Weights of a small transformer language model.
Size: MLP 512 squared ReLU, 3.42M parameters.
Each number is 500 + 40 x the weight over its row's rms, rounded and kept within 0 to 999. Layers, rows and columns count from 0. Numbers have three digits each. The size before them is the row's rms in percent of the matrix's.

# layer 7 attention query, 128x128, rms 0.197, rows 0-71,96-102, columns 0-63
076:421460504474475518500551510436515484508523449520514473483540485456545527487534533412534550556559514470488485482498565484493483474551508471493515444490492473537531442531462484440507415491537473
082:430478452485425504508446532558505452524484531572505537527465512519504463496511462466528507503484526467568517578512532488491474505527469441507475459496537454490569493556607573450515448496491529
080:579488480569445423526501479537478462499527544537495520479439430529457458504475521572483457412461455526427490496510467496493519548486472524447461522469509525516427513531507520535489494461456571
083:564573520520533518513490531544518458510513521560418483490440572534511408487463466498471440562481423416489442488454529430470523516536507510494464545461466525507451492470442476541471491490522487
075:494516448507541516499518394554497493487482467516444519544534487486579439484463463435578540608588522525457505554521504554506470506497478492417486561476496598507529419563517480513460432522567507
105:456449457478466501484515439478498472463506515483528503501519451440517518518541487418497512463460548512471588507527486538529487499467427447545525540549548423524481517541534519409537423465533478
099:509516606508495492507519578536464506458559535514469506495494512505506503482557500455472446467531481521569465560485430493455489472557464548444512538461477491444475464476472450494519593508584496
093:515540515500541514599444510515480459481543513468455521535492496520578512431476506579517448492528469461574510465466513517456513474554493521462468461522502504513481427477508467548473482540501521
089:478470431448444497475531439528470527553489512540558538493508442434454510540497487515515515517488584523497484472498489515533491526474516486544521501542508465534528560486486523434537511504466425
115:485558576495422478495478516534483485482528557516458517453539510507467479441485476537440461465505498524497470507462399460421461444527471499434502559447460486495457483459460498498527605548572517
115:468495506511517522504526530453510484490519463490499470552482552532513509546521533514521527498498528519476544496546619499572530547469533554483470477564518531479541516558509510520482441487445511
111:465460462455547519448546452499472512475480455488512495540482490490440499520526476527548507527496543509480518493540533549560490541505527499555509419522474439497594562552551530479461465424400465
125:412442504503477445523525452499473524461585515437486528488565486543600589501535492406565446545507503508538530533507518496521517498433458489454501541552527513502577463523521419443474469475527517
102:489530537511553522460521540520456529444522467495475453490480484520459494467554426530495476501443531473462505484479520455480475466528602502516502469469454432477580496493558499531498546453499425
097:448473510464491502529493468600449507475532523472530477481563479510468504471428463548466494496515459480497464445483460574438511459514542537540478472481521484509510502486605535535479413511494514
145:498480497464506455549504546495470460462560471508489537541522560501514490595577567539540455511509490562571436488572503495584574551476478559421544507574523544522541534563480486479427550506419533
117:530509469469566557506499490505469537550438505558542503532416555455431455548477564558487502467522532493533504446524527510526500530528474492532488466474457546551388528509520544532505477521447496
149:525516492488506480515529560480496466465499474537485519587504560486503486595577550525542464522515476560555446516570499516581545563511484557412534530540487599500514512531479505493442568494417580
096:529525518524549421564492554476427468525481434554484482504498552491482443518498461620501482524445451493499461526515549544520497532521511541496524505526499517465542488525484541530476537454488478
096:453555500477594552460603497508485542496470445477517545533420515502438495551536486515567486477476495488559530556536500482545474537505515511440511551451477592509405465506546504508462515524457575
109:509406511506462445598450480530515496435610550494456515434562513516585523497547500472523453448520483526534422477511561430512574484426456502502496468551563495569540457555494441508486464519528468
106:495493577546413421536432573465534441507515497413476477470476435548538565441475455495497554554481531511499516520476513552472499474451487483540491531561515388406510479501483522437540510469567440
107:507485453505523495556550441504483518483525482470543487477572464492604551481525490454518506530483537475475489494494518470511539512560504514499538504508519485608554495518496472506483556480566443
081:575493432479403544528494414487558504476481503511504519467520505469479462497468514499453478461527567486491492459486518443472512521564519465599471431527518454546408510506538550443507441505504477
091:461531564484467501431504506474507559553497449464550466532473436546509516451466471488521572530472534473480559531464480501470481466479456434515501520497483493484540525464453480465544496525493452
068:450503549544534446524537592513463505491527471505504558442473480514434509535530465569534454479459470533497482519543482500558529550442530546447549543512513519445497515576381485523485557521508539
088:525498435491473589481467468470518522480486537446510446531454505525454495477484502486445530446524581476518531432458530416468507439500527469556478414504479431567451504460546459488513447525510470
068:543505417457450570483520433464521527504442509501543460535518492449540445480446519441472545539514583447492550483465503523446456472591482444567487454471501470523455491460595543465534417481517490
093:564489466544491549482537503501524484463495512516494469477506483503531560482518459434502543504441554452448553469471505427491515510501561517517495516469536482524467473443508487535554510532536427
098:472517506504512512469487484519473488512477502487568503568451457548371576519467522515482496559586495509530553491478501579527527512504454487539443460534475517518478557520538502457537480467463524
102:464526481522452508490567535420468513417553499430490486490495496568521548520571469503495481507512559559549511522499524447540495495466517500461495438569509444512631475497437425494553509442465512
086:535489518509485402507521515537457442431559511485461532486486529518472556543520527506508391471531480563572399510518476565509568527497541522472500546538503493482466461505542492458435499527429552
070:530528492510533488428467550535527533531536496585589450423584540484533545498489527560468426484500500445460496507497498396484524502515458582496506394471476471523423507450509525487533484479413523
067:503422535486468507537480529473559422506496549521445459517568534410373540490533502525489519567523450476456477584505418590482541506420451493520561566454484510425451535485516500511526498449475585
080:560520504500557530510486485488512526471485458502438425473471529495486553471435494479425455499503450482505462477520462502460509535537442511507514486490485451546539462419593551545493528500495488
071:499463524508506510522503513511527436467466495489484505534506592536510581508514491444472505523539507513563510572502581499534511468553473506461496595510444504494518534483536483450494525488480556
084:495514538486426529543544540570503527545513554536552472433554548515489466480467515438390520437565499447511513508506482553536525503478466524490479484505422548471486509556482495555512536493435464
084:548450548545539514496410576520462518496532543487535429498487521486481532486545507539527445422499482475522523402492404453516536512577553525508461457501482496512557511468455468443562447494509526
068:568550534513514505542514518524504458502558474527550480415488490492499560495466525520481513560541504505492493546503499500465520460411527562470504536462526513506606536543453438496484456511563507
099:507530558572482603534455558502483508515490566543513445513578537523441516439467495524468513499519468506501554468498466530491496488514469501485446450500402494462473477509507443502494546407542517
097:510520531449491483440509495544543566501529513533508506446486481480474505505447500442505498533404509488518461481495463538476485498497553541501474573442532510521514480478446532530530477530487462
116:487518576502483455519457618549506482556518539545505441517471502559478479454471508477473521496529491570546525558461467521457515472430478476503473497472431469450451522473514433443527512514507506
128:477477516475515507508478494485497489417523411500464517453495542473512503551589537572545476584456515503536565456550553485562511536534494558484461466495595469514536568578506451553472463558450536
138:512511448459552496514565444503527537466488446512543489534471523440502488531434558494513492507469500547476496463543505499529516535470533541557515522574577503581472463540501608571459453521474422
098:578459505483457530521520548483481506436539502563411505457513513550537527497524484444430432513497504535500468490521470463529525539487496573434438485578504497501549508484511427502459528459521462
107:491474502488513490544510513577519515469502466573549496514477561495462468521450588462441471529522498547510510442510492498541516532498517555495431538581465510557445528514483578552490525554477431
100:516486456520460455466500443456558487501474528495491480459531478547506486533506465432445495484543513532474479488501480494518520518548535449506463484508467530507531487415457530478544576496469519
104:527548509533460522515573460529471513518488565485495516597535473535456564464487440540521531450495551451486535557496381550511503470518522502499455559455504497494552466505524494584555518435505526
091:438496504469548529447512517519506503588516554451553442546467451534503479507499504502560538476486553501511452507484465523446454475516525448535527490455447475474457416482495505479541492498463484
091:572551521580458607463544445480503486489447568500479547516557479502432524457479387507497503482497518438498550531502339555494522487543478500472429558413506517460531488484528503510556516447505552
101:464555547436606493460523554535491465511478478514529465529421522512472470480474554554501538498490507538500560462494447561469488496514541518524498463500491478498417473537557504500507477520499436
104:501498481546561631463504530464478480452487468534523495470496541522529497541506563419495460514524479552559504405524514458548520540562455536504506502504485525542559534457504453503437502497512467
110:565496547497420494526499437512493420538540530475488518515536502483527577450546416530554503498501487395469491509461491470474539437412452469503514558439579475515514494461465445575530514438544531
096:513495528546481487502482499447521495448479449480438528414475512468488465498507466573489490484435482488472524458482513488502530476478458515505506485524528446431480518557541492458541436511487573
098:494510471458555452523510544547447533487590519500582541529457495566458502514483543499544455489510504512525496480519547484523481511554564510505487547511521503581489520464477555529462496501492481
109:468472541444442447466460459511513441523519553440504509479511479483500485473514461595539561516497488437485500524453524515445515443502530469541515501438508458404495516482476493465528461491492588
102:472556511528581507452531585452498510492511457477473526484416524514538504514534557561591480521483402459485584519518587495500482508461532507527507476544501518512524496538514509504452541517528528
129:486518476534539586505537537506464534431477414567469537452517536463493511565532544487484419499494474526521556447561509483585508557541484580462481466550525507547586548579508475544455499523463490
115:497459511497489448537424487468465373538506529418528516515451483543569495525538496516576532487553525437472456516467537480492496457476585448529481486467516523491544507443479516489504526504556554
123:515480534470457421490476477498540505545483564429548456509458464521500447461497446515479584479505525489478463531445515531426504441462491407529520516450471484438421463431505524425549479483519540
097:467487529509431469522449513479499557492469481475508527490471509498496456516507513506471545502451517502493500497509598483506505502437437489490487483518516565516431562533477537456500495523477557
095:533470496518521543454554477499528528491477507489577546478484504520574473542501497457492506485499498471495542460497459535518520516548529496516457538478489514495534466402426499491526515489490541
101:450547470469492480479498542517439479457479470533469459559498466518487468509465511472429465429499493623446478497523517542497537517486574541516461495553531510466535501565616551464463492470486452
099:537483523489475560413544447512534432515517504484481471461545505470575497506493504487534518494494547489566525471502476456523499477567525520520521505455546478483572517443442462532486529508477578
077:479519490501482507546538468540572461527492544560522535509514566521468485475510491528456499574448450505525526465518515609486476565477475508448521509555488488559438484528464518514467542436531540
075:510555508552538564447488542540530517525453525425423423424467524503557482526465496566480508464487497451530476447477486448480540500505539492495484541530460423539470434517553488543485516550494527
128:544540474512523480525443527531475503526532521363456380499486381538503556483481468494525518461469543458476504403479519459481523485539490496537462506447533478542500480464542545514473448544477464
098:459453477530458434479541456449411519505514447573521589494545494496518491543504508557509528528521500523455492529543545523532471578480514579508525479457595573487502541496487511538507550530512456
146:493448519445478516479498500477492533472503502620515596486511641511441488504510501487480491523586459526514476587486460536479504501480508503449535509496446512428452448454453479419539570497558509
121:496514545517552502529403500514505493580530582424471404501461476533517514418479482473512534450457510443547522464437459521443508440434485425517497466462468477495487472478512482508506508462528507
089:583479543454502485514493454492476503550490563555540536484482519475411406454444478457450518484488534537494498532453490541451496480467561449475482484421460443451455460425502527455598596441576507
144:542539507521503496539518508505446526543473533488532460475463466476494507445444426486517532469500556502523535421468540520448502407561469436565504534383497467478507503467534477513521454472528488
078:488519514500474506451545439443433424486475464613509539504505504507512456497527508484515513477555566475536438568466551540480504515459515524471473504510476466456430437514481445508456548488495461
065:459464508449479561438496541515494508486512460494470488450493536548550516477470529500509561500544500479428527504513522479490516478544596526456506535483514467373547426558432497522491507462498538
069:540545514529576435520434541543515546510472577408485470528407471519435518502496447464516524447488504477464501455507507480514485496512522467515508513476466521660510484473488570498511474488515517
066:564533573545494374451465551516570476513520521462503482499496468548485516528541480527497512466437513483535497462495433526523521499482436522491528472475508532531498495368491498483543527475417427
081:512523501477458568454511475467518430495578468642501525491542500500551502483532522556476492521544473573490533544513453512503528522503413507464484544469533513406489517490459484505478571479483546
076:489499516490491515525506471531438500571511531497479444486500475481517533448416518527496525493519495555441488518479531466482485443462511404557503513503542479544517404533430548532480481509550457
161:495511600495481499505486525564555534592491558513460459488481446495477490425426468506454559501481505497448455505438437512421470436466513473558524490427504467484448484455523474546517560472557479
# layer 7 attention key, 64x128, rms 0.196, rows 0-38, columns 0-63
098:469527523527471538489509456496617542529434493455500501472455551528517476506467481417415482503459496504511514511458459603499476527443500503451535527541498600521560492518474520464509564507512498
098:514581483575477575471598405500561524522458502416560508466500474526568452499488427418471479498482548472515517453484484471484471496485530505498531479529488567528493487493409510474571549467511527
083:457513474454529466543533470507504529474557487445452497538485430447535519464472476527532548458496440522541472491520579526511545503454510541563569510584576507549573438507487541543422427472530520
086:531468496597476522454530442512498490499411567644419510473475452444515435519533520508481540487470434565492506471521460541501499506520508481494473515514573526526436514548541496480511511504544437
094:481473477484540541472568503461541530473509492535442533533518456520537508515523549491474400555493504491455464460523524430474451513493499535481530483512500430556448472527485479476458549536513498
094:546514480407580504594489445513474497471554495509481500463491488511476516434474506506487431551534467434478544482497550466521507504491538497600462538515524422519500445516515512534446440540473501
095:432508557538491434461475517512490514547468540496448501544492476483541463536504484473481584416469443512494468513438401539471489485406479555478479500467509501519444472577504542480483533541504487
084:550427491484540504528456435601487512508506518476441429511442494570466479476434534463515468520484444480529488467476541492512478511525533468562426534514525421562485482543486505512439504531459444
075:445523503526453451495524521553456439534462564521518542498531462468497487442514477466492517484523474508503478497411431527424474494487481544497397534426477467462451517565505504493544462551491545
092:536499536493560416504451533569515493508538479492474467500503508549509500512426551512531517466498458483524496492444548524475534489490482490515480489523461444584480476478467470500422559515511458
109:521489431500429544496531437480463483502503524562466549521515454450471508552604494511510507538536520449507479572556495463572539552545516462479470486482511483500550595549493575527555431532449541
103:437492499515503514444509490481460507496425495470497558524564512462457454578570440497475494501530501456497506524486449474493449542519477560512511500412464476438475546519476459439540519550544513
100:497488495504502434552553471563523482529450436491508441534526451457496483451552494528487515519568506454520524469496441475479465465509504558547491528486539487473595473608532492527486464515434563
098:467495580537509503487450611451489547526446452491462548522575532502453485556542533484529497471569489445521508517495468509527499511540448557506551481470484442500493529510480446494511612480561516
101:517540458489479602478563485441504511493494471479540508452527548579481508512536525563530508515469524510523517491520528510551440534570495517483477536488520491519480440543537414532500470479401497
098:540480427465502528492541422574463423475496527503452500469445500498511479396501476436448493557466560469501492469489505437420461493541537444501516511455480460497511438479519520545540487507564524
103:512470476462492497516525430501480504436533473465504520416438438505522511514441419439459411523440488462459503520529558564534426531464493449471523512518530551511490497453439513472515483486548467
097:542484423490496492492518402570459419440476522551464511456447478455508499428516468464448470533458557506512508478476504445415479505530544428472476531451504474505503436483494536545526467558528532
114:562542464543445566486497479553493463521478546490451552443461457467456434493525470436503478568506551465505504483473469476460474511569506409520513536437495486446438546442452547478617471489572498
112:453489433556444459518506499518449476438434517520488510487540430457487491535569412541498472487537494519480541470524520534536479537477499512449480526433536487485529497614500459519509467490519557
109:558399506460490438540497468566479524488573593556468505510443524520528519435461552434466499537460485575485461537473532523462490478511555466501489488493496501500488465485510553553464474513530459
106:503581524502555490511522580460528515567533602478541452552524576539506547483511536449525550512583482523551477550447467445500530464487530521531446431507475501528496571430466524465539518441418461
118:581610500470470517484463458471497518569501464516444529522493466472561563513554537539505527417528521457506515538536527494526599483473452457519539475540476477504545466516484477556513536428486597
097:565496541443512460495499524532487482532583561552515502503434536539495557496430559490570553478504482562492465546509580490511583468548541431487485503532483497561469495452491506467460511498533499
096:466520534498507474507495523462540466483488518518477464585537431447528484545516528549527445516554500508527533473536486491553563463460469470520451479547503451440550604521548484439513490474480446
097:443513447539473500473515505487509476505455546454493462506537477498501437490564422507465517513525519446507492475463435467476494537508472567498527505402489485468510565529501505471555459497517545
089:494490558500505496549456510465456525497532456529521499528519453520560527551482566577554490452479453522514479587584540503582555455477524442484467486559556460544535478502513455519456526495480437
096:566522523456537502518494512531517511506544469560514540512469530512488567525441610516546500479491467566499521519529565522537531468512509431508477489589521517521478453450507508527451537493508497
096:547563513477507515510416596432523565485491473540525467546521486474513531538510569527478544449539444554507476567553496538543543483476444499491495444558522507553489487490486508525427625424585531
118:520555462479482534501549457415459498498545470455521516496552472497564573509574466581536483442477522516521510488506488490528500503484459492507456529505528468426559460487481497517553462520439526
115:499530506499512519510456515446463488543472444534489513521529425465516486499540467566527487450565522362517497537514501440457536412515563471518519529411548471473469523471542491491515487505584559
099:505472440497464494497504446539479437480495544493542492513464474515501539498495420497475586521470508541465469455495538508481455510599546543500476511483467462559541435543476512525531466525518559
101:482421549596498481502509520494535504453469602470517500479430530525439461498435462476538539477499485566508526503485474540488416504525491494490484486424508534505473487479542482499577482414523492
114:537487453408481517482483487468417481528521433575554529507506515455533577534536544545515436522488451498520519477522514470536565513483553488494481531586500501489526487479500530522440454515452491
089:484440541472554535546459469563449475467527520482478531496504526517507483414478467481439472529583606519523468493444530586473464459542458461515453451446455458452453500456525552513483444470504480
066:532519554528516487535417568488514511470496576513519491550516542465408501451478505474534482454510512544526453467475515498436465472565556513460504515505418488443474434453462469482514503484501512
097:512521538476485494478565511520491500542434453512487504461481497505521492580527509476493525550476506481451570459551482502529537551531443551509499562505499519521513551504568457533474464525432519
097:508439534473560551500473413613476498511582488484488504446471530539533533423490549494451460508505584511524514527420535503484483462541486450479435434479449441488486520453473496486472484516470443
102:497502526493503519451428495564504570510552448480465517470482544546533583478522557487464495443446610480553550592432483505488518467481456446461448484510406446447477464514437507450509489520544488
# layer 7 attention value, 64x128, rms 0.187, rows 0-31, columns 0-63
099:470448495509492491457516516503483484519447546583433476605511528453466549485486497497523476538425547516455491549505540536509532531496461516527529353475545561510489500513534465498462594526473534
101:431527485498424523533570441473534559504488537430543461490579463548539484495501459529483556442500534496525496500491537520491508515502499463452540468580594605522470560476506547507503561448498511
111:539552512523437508524487536587520469498515513513524544478430512452556488503504529532533439520502562555503544450518463506516532480522459493476451577495491499374577515506466441508563452535472482
094:505411479505503416499439495496538488584475507482475491505512508457500578497489468440510518486540451538420564502491466516516483512479537540496430427462431533548485499480381489510433549558459490
119:515453464554455481514561528462551475513440569487547528484483510531492490497492523533554554478518454579474594517531510505533502523526536477503374566425550497498527534522535501526522473425476529
121:512408450493507488529493394536520482500506520534475571489452480525558523491470501500485457516481536458426380495491459481505599497433447465505462532508548470489494471469476435494482458512507527
087:508500518507478534518558468486521508489451523474523451480508517560498431482479530552508562493450535437550529547501518516509477519477488465533470569516557568511473520499535521533551532427525566
087:467503482501477526555474490545559472494537468484587536493461459435538495492493432477519481411472416536446494469495461463514479444450546480434476609512471585406533519495476468512557486475476469
079:476615496556507528520426471519469461490473476527601521507537486425508486527529553476606466430504455497540554510513519493527481450509478482464483480467532577443537520544534456447530516462505516
102:418610548519401553497568524526522507453476509485491459508475507482525486506503484508551493529455483458537635516494496505492410479584550504552488521497506572436499523520529509476539541503496513
088:435490514492545464455456524466468491517464490528502479545589477535458573501477538531461518554508492490516467557498539528489532548523486544510543379432491447629454469493518530512436531511499496
114:432543505481492490515533476499464521490508476485451486536511460511459531500511515511491458580488493429475536532491418518494447484510590533627455486497513488485468468534433497486477443506492479
112:445442478501514489479489506438505483502547499477545532543564464522553599526493513498490565463508426586492447496499592525501546509520487532381580466464522491612451519489525521535417528491494454
102:524503472469552490577447493437502515474473497522480546438461480476521532477477513489488465520495489472457533545544493581506441485502505458566451633515546439478521467486517474543469477430465496
085:415527522521533569440465533512497461473542460485582509539512467501517462525498526508454539474461448524559438468498480496482455472488509495381594548467498501517492528491603532515514543459510482
113:525511474506461523495572468453484523537549579430553486519550460513519506505516525521628486457542432546468482525503581480517496502579477487482462511523482525483501578530445488481507542466518483
089:472478526510513452511552496513483499588534472541435570519532462492554571486484412453437504480499561509417518472510472487512532499417539534436538539488475505527512487431401475550470511598492451
087:467471521451536425435546528447469565529504508449425496512529528559490547510492484512434561520460544533440571530508554533500494532505517540518493481527465450582450486461438535486454513564489476
109:478554504489552481540532488443526503450459452497538501459482468523510400494496469447445545461538452437565456494509496487521500494456592472447469520505568536422542488462583472487555507501522489
094:484545501469554476579426492468482536556413466585481513491583455464445548494473491487513526464483469485443497539534505562508487531401528497541480463510601565512511481505496486552446557456447491
076:542523484553558512518477545531536474511530444478565530505477494407486505501511523463545467450520488517510474431502527427502448445499517485410557529496448466485548493484565477459523493508506461
091:464434504454472550473560470432508542507487568507416459531505498580487500485498495544512544497466506497468496503498553487503562571521469503525497406514544538607448487473519545524487562496506520
087:474430507482464475470580498496482525506501541483408448563477511532507550510480540537501484596442545528466525540509596540518522549567458509567460464493481502554502487491458526490480495534477499
110:475410479520466502454442531529529483463520530462562458486445506530567569507482482516459494549484452541554509543487580545465544529563410505486606571447476509551467520487510565476498453498491507
090:462496511514562578556492520464541498477465522509472447518522480500460464474482477482539466530447484484512571519503527547476445511529523472541513569461502571499487488507572491554497532473437541
110:602533504491495438552414528561541505500439498551443508441476562415466549493487495442549432544548528499469540458494481502493453483505504499573516433523456471474510451535476496440449488541468501
119:504489497541410473431558477567482535474570547478534497466471528511504530511497511532473460576473571481469501484478515494487458488531416498563569547546441489503514500523454508435508430546497539
133:572464459538476431521521469537496492487503544473495487487495528455449507492492522485531437524530469464468568518483511452506458468508511485627407477478440524465520468547456480456489445483489562
113:466420505556412513449567481541532502494471582524504446522507557567460438486482434546499535550455571470528513536482520504481520530505444460593550446473523605513459508499553509485491508467528594
111:620493482487513457539415519510518526496477535503442491448442547429499536501514508453524456494563496508462549440485494446495473477533503513560455457540420507439530444510477510444500488586465522
111:419541509468474505448548485396483495509489482492547506548588428560443461512486454509480574474504435459517377563500521516497505547554537519469490452479521461603445502510547560499508549476568481
096:488527495503433488447499499490503435500488502532570554476450454475471463483498404528500542417507407511492529557483466476487519480468488497438516524411469523551519513499512510520502488440534505
# layer 7 attention output (transposed), 128x128, rms 0.194, rows 0-63, columns 0-63
115:534554556526554522493510514476417496418498442544515483525470489534466469473507494591518514564474556514517476427548482488462493489554510478528480501507484531469508457439454571573516525488426517
094:458480514494503601394492495417493512518454503503526563474545516504465491445479511479590536510534463439436471515439493516421509452535499524548463461545479528474461493488546482504496490481437453
113:505513504478502480582527492603438544541521501526517418480459515463518528488512527468451492468480482543477502428524549464548449566463538539490553543429513458587533538507463468507514513482559499
096:577597512523521561469557474418499516464476477503509531440422499495474458488501486437521478478450540505505582498487563526511464466537501479521513456566497451535423524502479517506492517508561524
128:502505494459484515511532480579493478553474478461495475394503515473494494491505577414503521450462505468452437452523584534509497527556494539450478428544556496535523509516478491474468515546542460
130:491497502497546462482448510592476550478527470537540455480441503477458443513483488595439525538492587510537483525492456476491512542483466525474450523474478434531449459537595422452467530493484482
091:472420528485465559497469477478543462572447443473454536486621486487505515502503531532577497508480504444437444508513527481465584524522487537470454461545503540440520531547513483501513470519485424
087:463553542463437526537562465547498570519567501501457476421533481481540560541474471482467510511468490450514536503461516530553485602509477492436513553464463403550460514439523520477517532461567463
087:444564525460439510590568496497471501518498459475403488481547495473502494555496466509421521536425482490476461484542490525600487582481487494469541515450471416482457469442489531534499517475530493
108:500484541516422588563507467477486498588495499467424468540583499514505614503518529472536497518515430513467456448481559520539485527501525505496525498487495508499579518451424541560554474465529451
095:527486452548556545471440518419526437439445500502500497535506516519479515524509472552517496527550486514546495485591466497481512401483469494532509482602540631471511479492467491523471481539465552
105:586499519598481624505413488466533488535518497554393464514490504524456589491523444564472471500501435515546536504519497534531527481474479512482475529614497551506510483449456511530473518488484477
094:451559449484533452435492494443494483425457590456549525488538466465491501520458475499500559542540510489538514529625482564483445429503485485579502497506519588502482460461539505481470501530476551
108:497524566454534432501494562564482524546558523494466497535513470501595600524548519499468470452497469531525548490615522475531504577538425590431572539472511460541484500435503504453473532573520522
084:459463434537449444548463406461547450456492583496446484534599493504494531584475449521482542570513469449536453554521513544505557501441470470519453539477496553440518478547528517500553441462524517
126:469529549434467561450547512452441495543450500461518567448510488429494519455427515518512541489452493424430534532494503540477478562580527496544521477474487467527410518430517535498473528560481458
086:539542431530532522462467503513468559450556513542596496486421476517509506437491467478485455489556502519552564469522527449482434461507504476554540485539519485567541488503469486486485495456475558
087:524518498543558528426451489442522556509459525545584503488467483519531516416499531442554506433537476518461511479449498496448429398496530498552544468555560580544561497516477461471524497508501495
115:443481499470525527470506495554549449507555482528466530482496487525468473534523491457512442494521510481526482512490462439491502430481459546439476493480506481524493459565472491453466524449467526
097:510572545500548553439495577458510507474545489500457558478480504516574562511507488516501453462524512530525565490605491444514468469548467525481541518592505546491477483437462528454508524533468544
077:493573536422491399543604516542511492482539535486526498499485492496527448571505495516426543513443508508555506493491503523581542621500500457416531499387469407492505508468485566514481505519508510
096:516481512520520571394449496431487495505457487500549532484499516475455472415441565514566509478551531478474462526454498503416469400547560479545440440592526583461533475513497477506509484514441462
088:552480527528571571460445460492436496508413494538587479525481485493470504425521527566548547484469514492429483413555491494488474455516550496558505456533564565528575546465439503529493536535482459
111:482422481485494440539515506528468488511475543444551441542596509512530553506499495512529548541542462537515451477544478544456493507477489513538539510450548532491513524455533484518494489540566482
092:508498597498447530523503532498470469558468468463409495506570454499515588520556504527518475474502417500539481454566517505506500536540466519489462516481513473443518485383427579527489503545517469
109:516557556446529447515569605537465534505582521500544476544398552523561494499526552468452479452525512609543507468491497438552452519492561503461562481465475464520530508468463491514502511537509568
111:497445535508563441497457519558461583521493532551619447538478520510543504424487500532491574546517449512487475461421505483475487511460536512553545527414518495560580548518558458518505517508523439
129:538540595477493503540551520544490499519484416511474494464469530514487459530543483508468525516387532502482498490474488512552545586533503510452509502456449374510455519460504521524463578535516446
107:464415504552495536506483494498482494503454416493514482503563481532447455472489495551561535576487502457466403471418496514419558508535489501510439497489483501448514512527537503555510490490433412
103:542569584438501455491568541512447540536554477511535519526407536501546443483510562448488472422492545600503502496424505445519427525511581505486541484439477407553492519488479482513497541495563502
113:462456454544508603436466471423566452459455506472451523500520476509452529488477448518556512521560460426516508550505484526449511413546469481535471476593514609497489457514513499495470508506445508
107:435447445545452466587544504531534521441530483448475451460547511550497505559433479359488515549473514480512493525425550543491504504509485461501534503475455487528500497515528486497538520479544536
091:457476474478476497494483568504483418583489530490587557451499582428503463483465489531510584474518515492450497556500467505436523507485566499487550526484439496471474520494516514455456472553522556
096:496568574479507555483477457446531507554536495496469579521551430528528519472517473557534485493529561569456478512528528479494489523481464491502451447458532534570511434536510547523461458471514495
099:565499504438479448484554490560551554525548467521405481501488499483542496554550582427456500503490501510553521513602505530552543522436483491439468530533495483450478546458456488503497593516471540
093:486462418527539532458436559496509429557491574546537535456546529446499510469443462501568563459542478512460534488508452528463551500475536470546520513505454546498450487502507502492508501505485466
093:519519439458510437487506559588562509570501499514535516469437531485506453541484511504461578484478474512523470504546509552470560501442542454497491508509495448444471491453504520482450544594483496
100:436531548519504525464547559432455470533505536457497420466444509467480462503370451548491526499471506504470482448451521557480503466502519471520439470468499536467486501531536582524449426508492541
087:530550517464476457579514538491446525547491482541515496510439508477515449509513485599440506527446541473496485510393562505430524475500571528503466443435480397424484488506494573522465497539562472
094:503477514567496465485552411527541576451534496425446445510481478537490580465502505500566468498476473539513547462399527530469540521475401456563429509508541487480510506546474534514515500445501506
089:527473525448478477513524411543571582509478412480506558527522520501521536567588538471506474512527523494541522511518510483582482559487417522518455526513556460465524452510492489494558542522514527
091:524472497429492510565490409514560522560446429528528543459545503497523533513594491522503437468526524471527513545390501452495503512470501530501524489486519383549473449504499448522517554498508469
083:511501436473512503461446590497508436535484518545572541476513580435521429474507483508484579526526534497484514553509483498434484497513582496475568518498450515462482513475516484467499489555518517
102:480476478493507542505456498453520458543428494521568479404517558450526486497492484523496464462566508470509524498415514488504432493510565504469524476472483462589427466504548410456489500506497443
116:481480473538535487385444539545547488520522540488503530489497536498536524430494505440584571480560489611495568526564470496403508491450479439559516554540487598481530492500507515476527487515492510
095:533559526485477433547549540534476507624516524516523454489417517460515434557440511488465531506455459509516494490544555474498506466485549495508532461437460416450528548494461515475519474554531507
089:519466519522495469482536418554573572437521478442478504531484532552518558494577498483533485521484533517519559527418504489447529531501415474537449539519550497472575504524491529534566532475511527
090:495482500544516497441423523552546520472481493491458522542557494521492511420519531441535503457563488568553532514537446495475467517399463527542508505500523556502494437471539466475499540513451495
099:488495475534536508463454513497498454507538535534459444476445511501544528475428511451551543472541447539494553429595530549498576461483513389570464536545497558509491479532522547487469430478496456
097:503538450530557522494457569457445439502497550579547492496487455496511468508441500495519516480520501497454489462612474492523467478518592472503578479507480545564485491477508496498481452490516441
098:508562562498495498525512430511501554530506446450462477518450446559521493573508535513486470527455506483477483486516544415489515486538406460517470469513530444533562526543467550566472463518524517
090:505510501460491466525526546548507447582518531519546534451465556424547452539448519529469565520500505503505528521578529504476532512491545465509511512486473463428474505513491575462488450552551510
085:529470508552487476496521422524523578398526479449437470539510468553488557485533515470524466509491462514498502481460506529522537523509399468552451531548547527466567513521454492521529518477499528
096:458523495497508506520484587468439405530476552510566494451468525476469458440427462544498557493506530500438465529480475515403479464508576495487566511454476526511460497492539551495432463534490474
095:482514477497507515483457604474456435555498556527570511463487527458503460466473497510491552466539524515470499532505467489433464479460596513470581487474444515504432520471526481475456510520510498
102:535509456542520503427498556556483541519554498479513539567527489535503556401518470460585544485490494537551495532492512508401483446440523522506581549503495523450514573452474527539487521471531510
092:535527444523511455513508535568538507539529537486474451469475496515497501437469490507483535524480452537505467559410507548319533434451515463520501501486479469407543544531458583563484511495536467
108:514464464455519558548531459465474482495553513518508556489602435463513532537514492486459451498524461454509439522618469516629502530543499528451540528509482532552454523458467415485510511507485500
105:508480474478546570521489467447503485467521481537520542529576451526491573512533499486476413452560486502537479469552483513621464513511521540479527476528536506609467447454506430505517500449512447
115:455470443526515572499492469443522489509443506498575505462578505487439517497483445557495466459527473489511469483422452526552471524514510548489504453482496480572429439481504408476509515481491495
119:474512455471515533562502508470479452533484479511572563482546497491465508477479439628461494487468518471476417509365527536460519486534563569472490456459492433498476473520508576544439475492538462
110:491483485522517535530534496456466502459536519526501538537566433529447565509495485486502461480509468508489457510571454478585485521525463541473582517518493539556467505452463442507535526465485470
097:426496471544525472451426504492509451413440521500552470491490561442467421463471533516522488489512474504453529533502507422467439492531512475507499480509529498549526465543579484456478425585455536
095:452481471549535471477528414547574546445473479454528449511512527497457522505506487541499521505440437448513500468373523536487566539538465473565448479530537452515542483552516529486508499503480552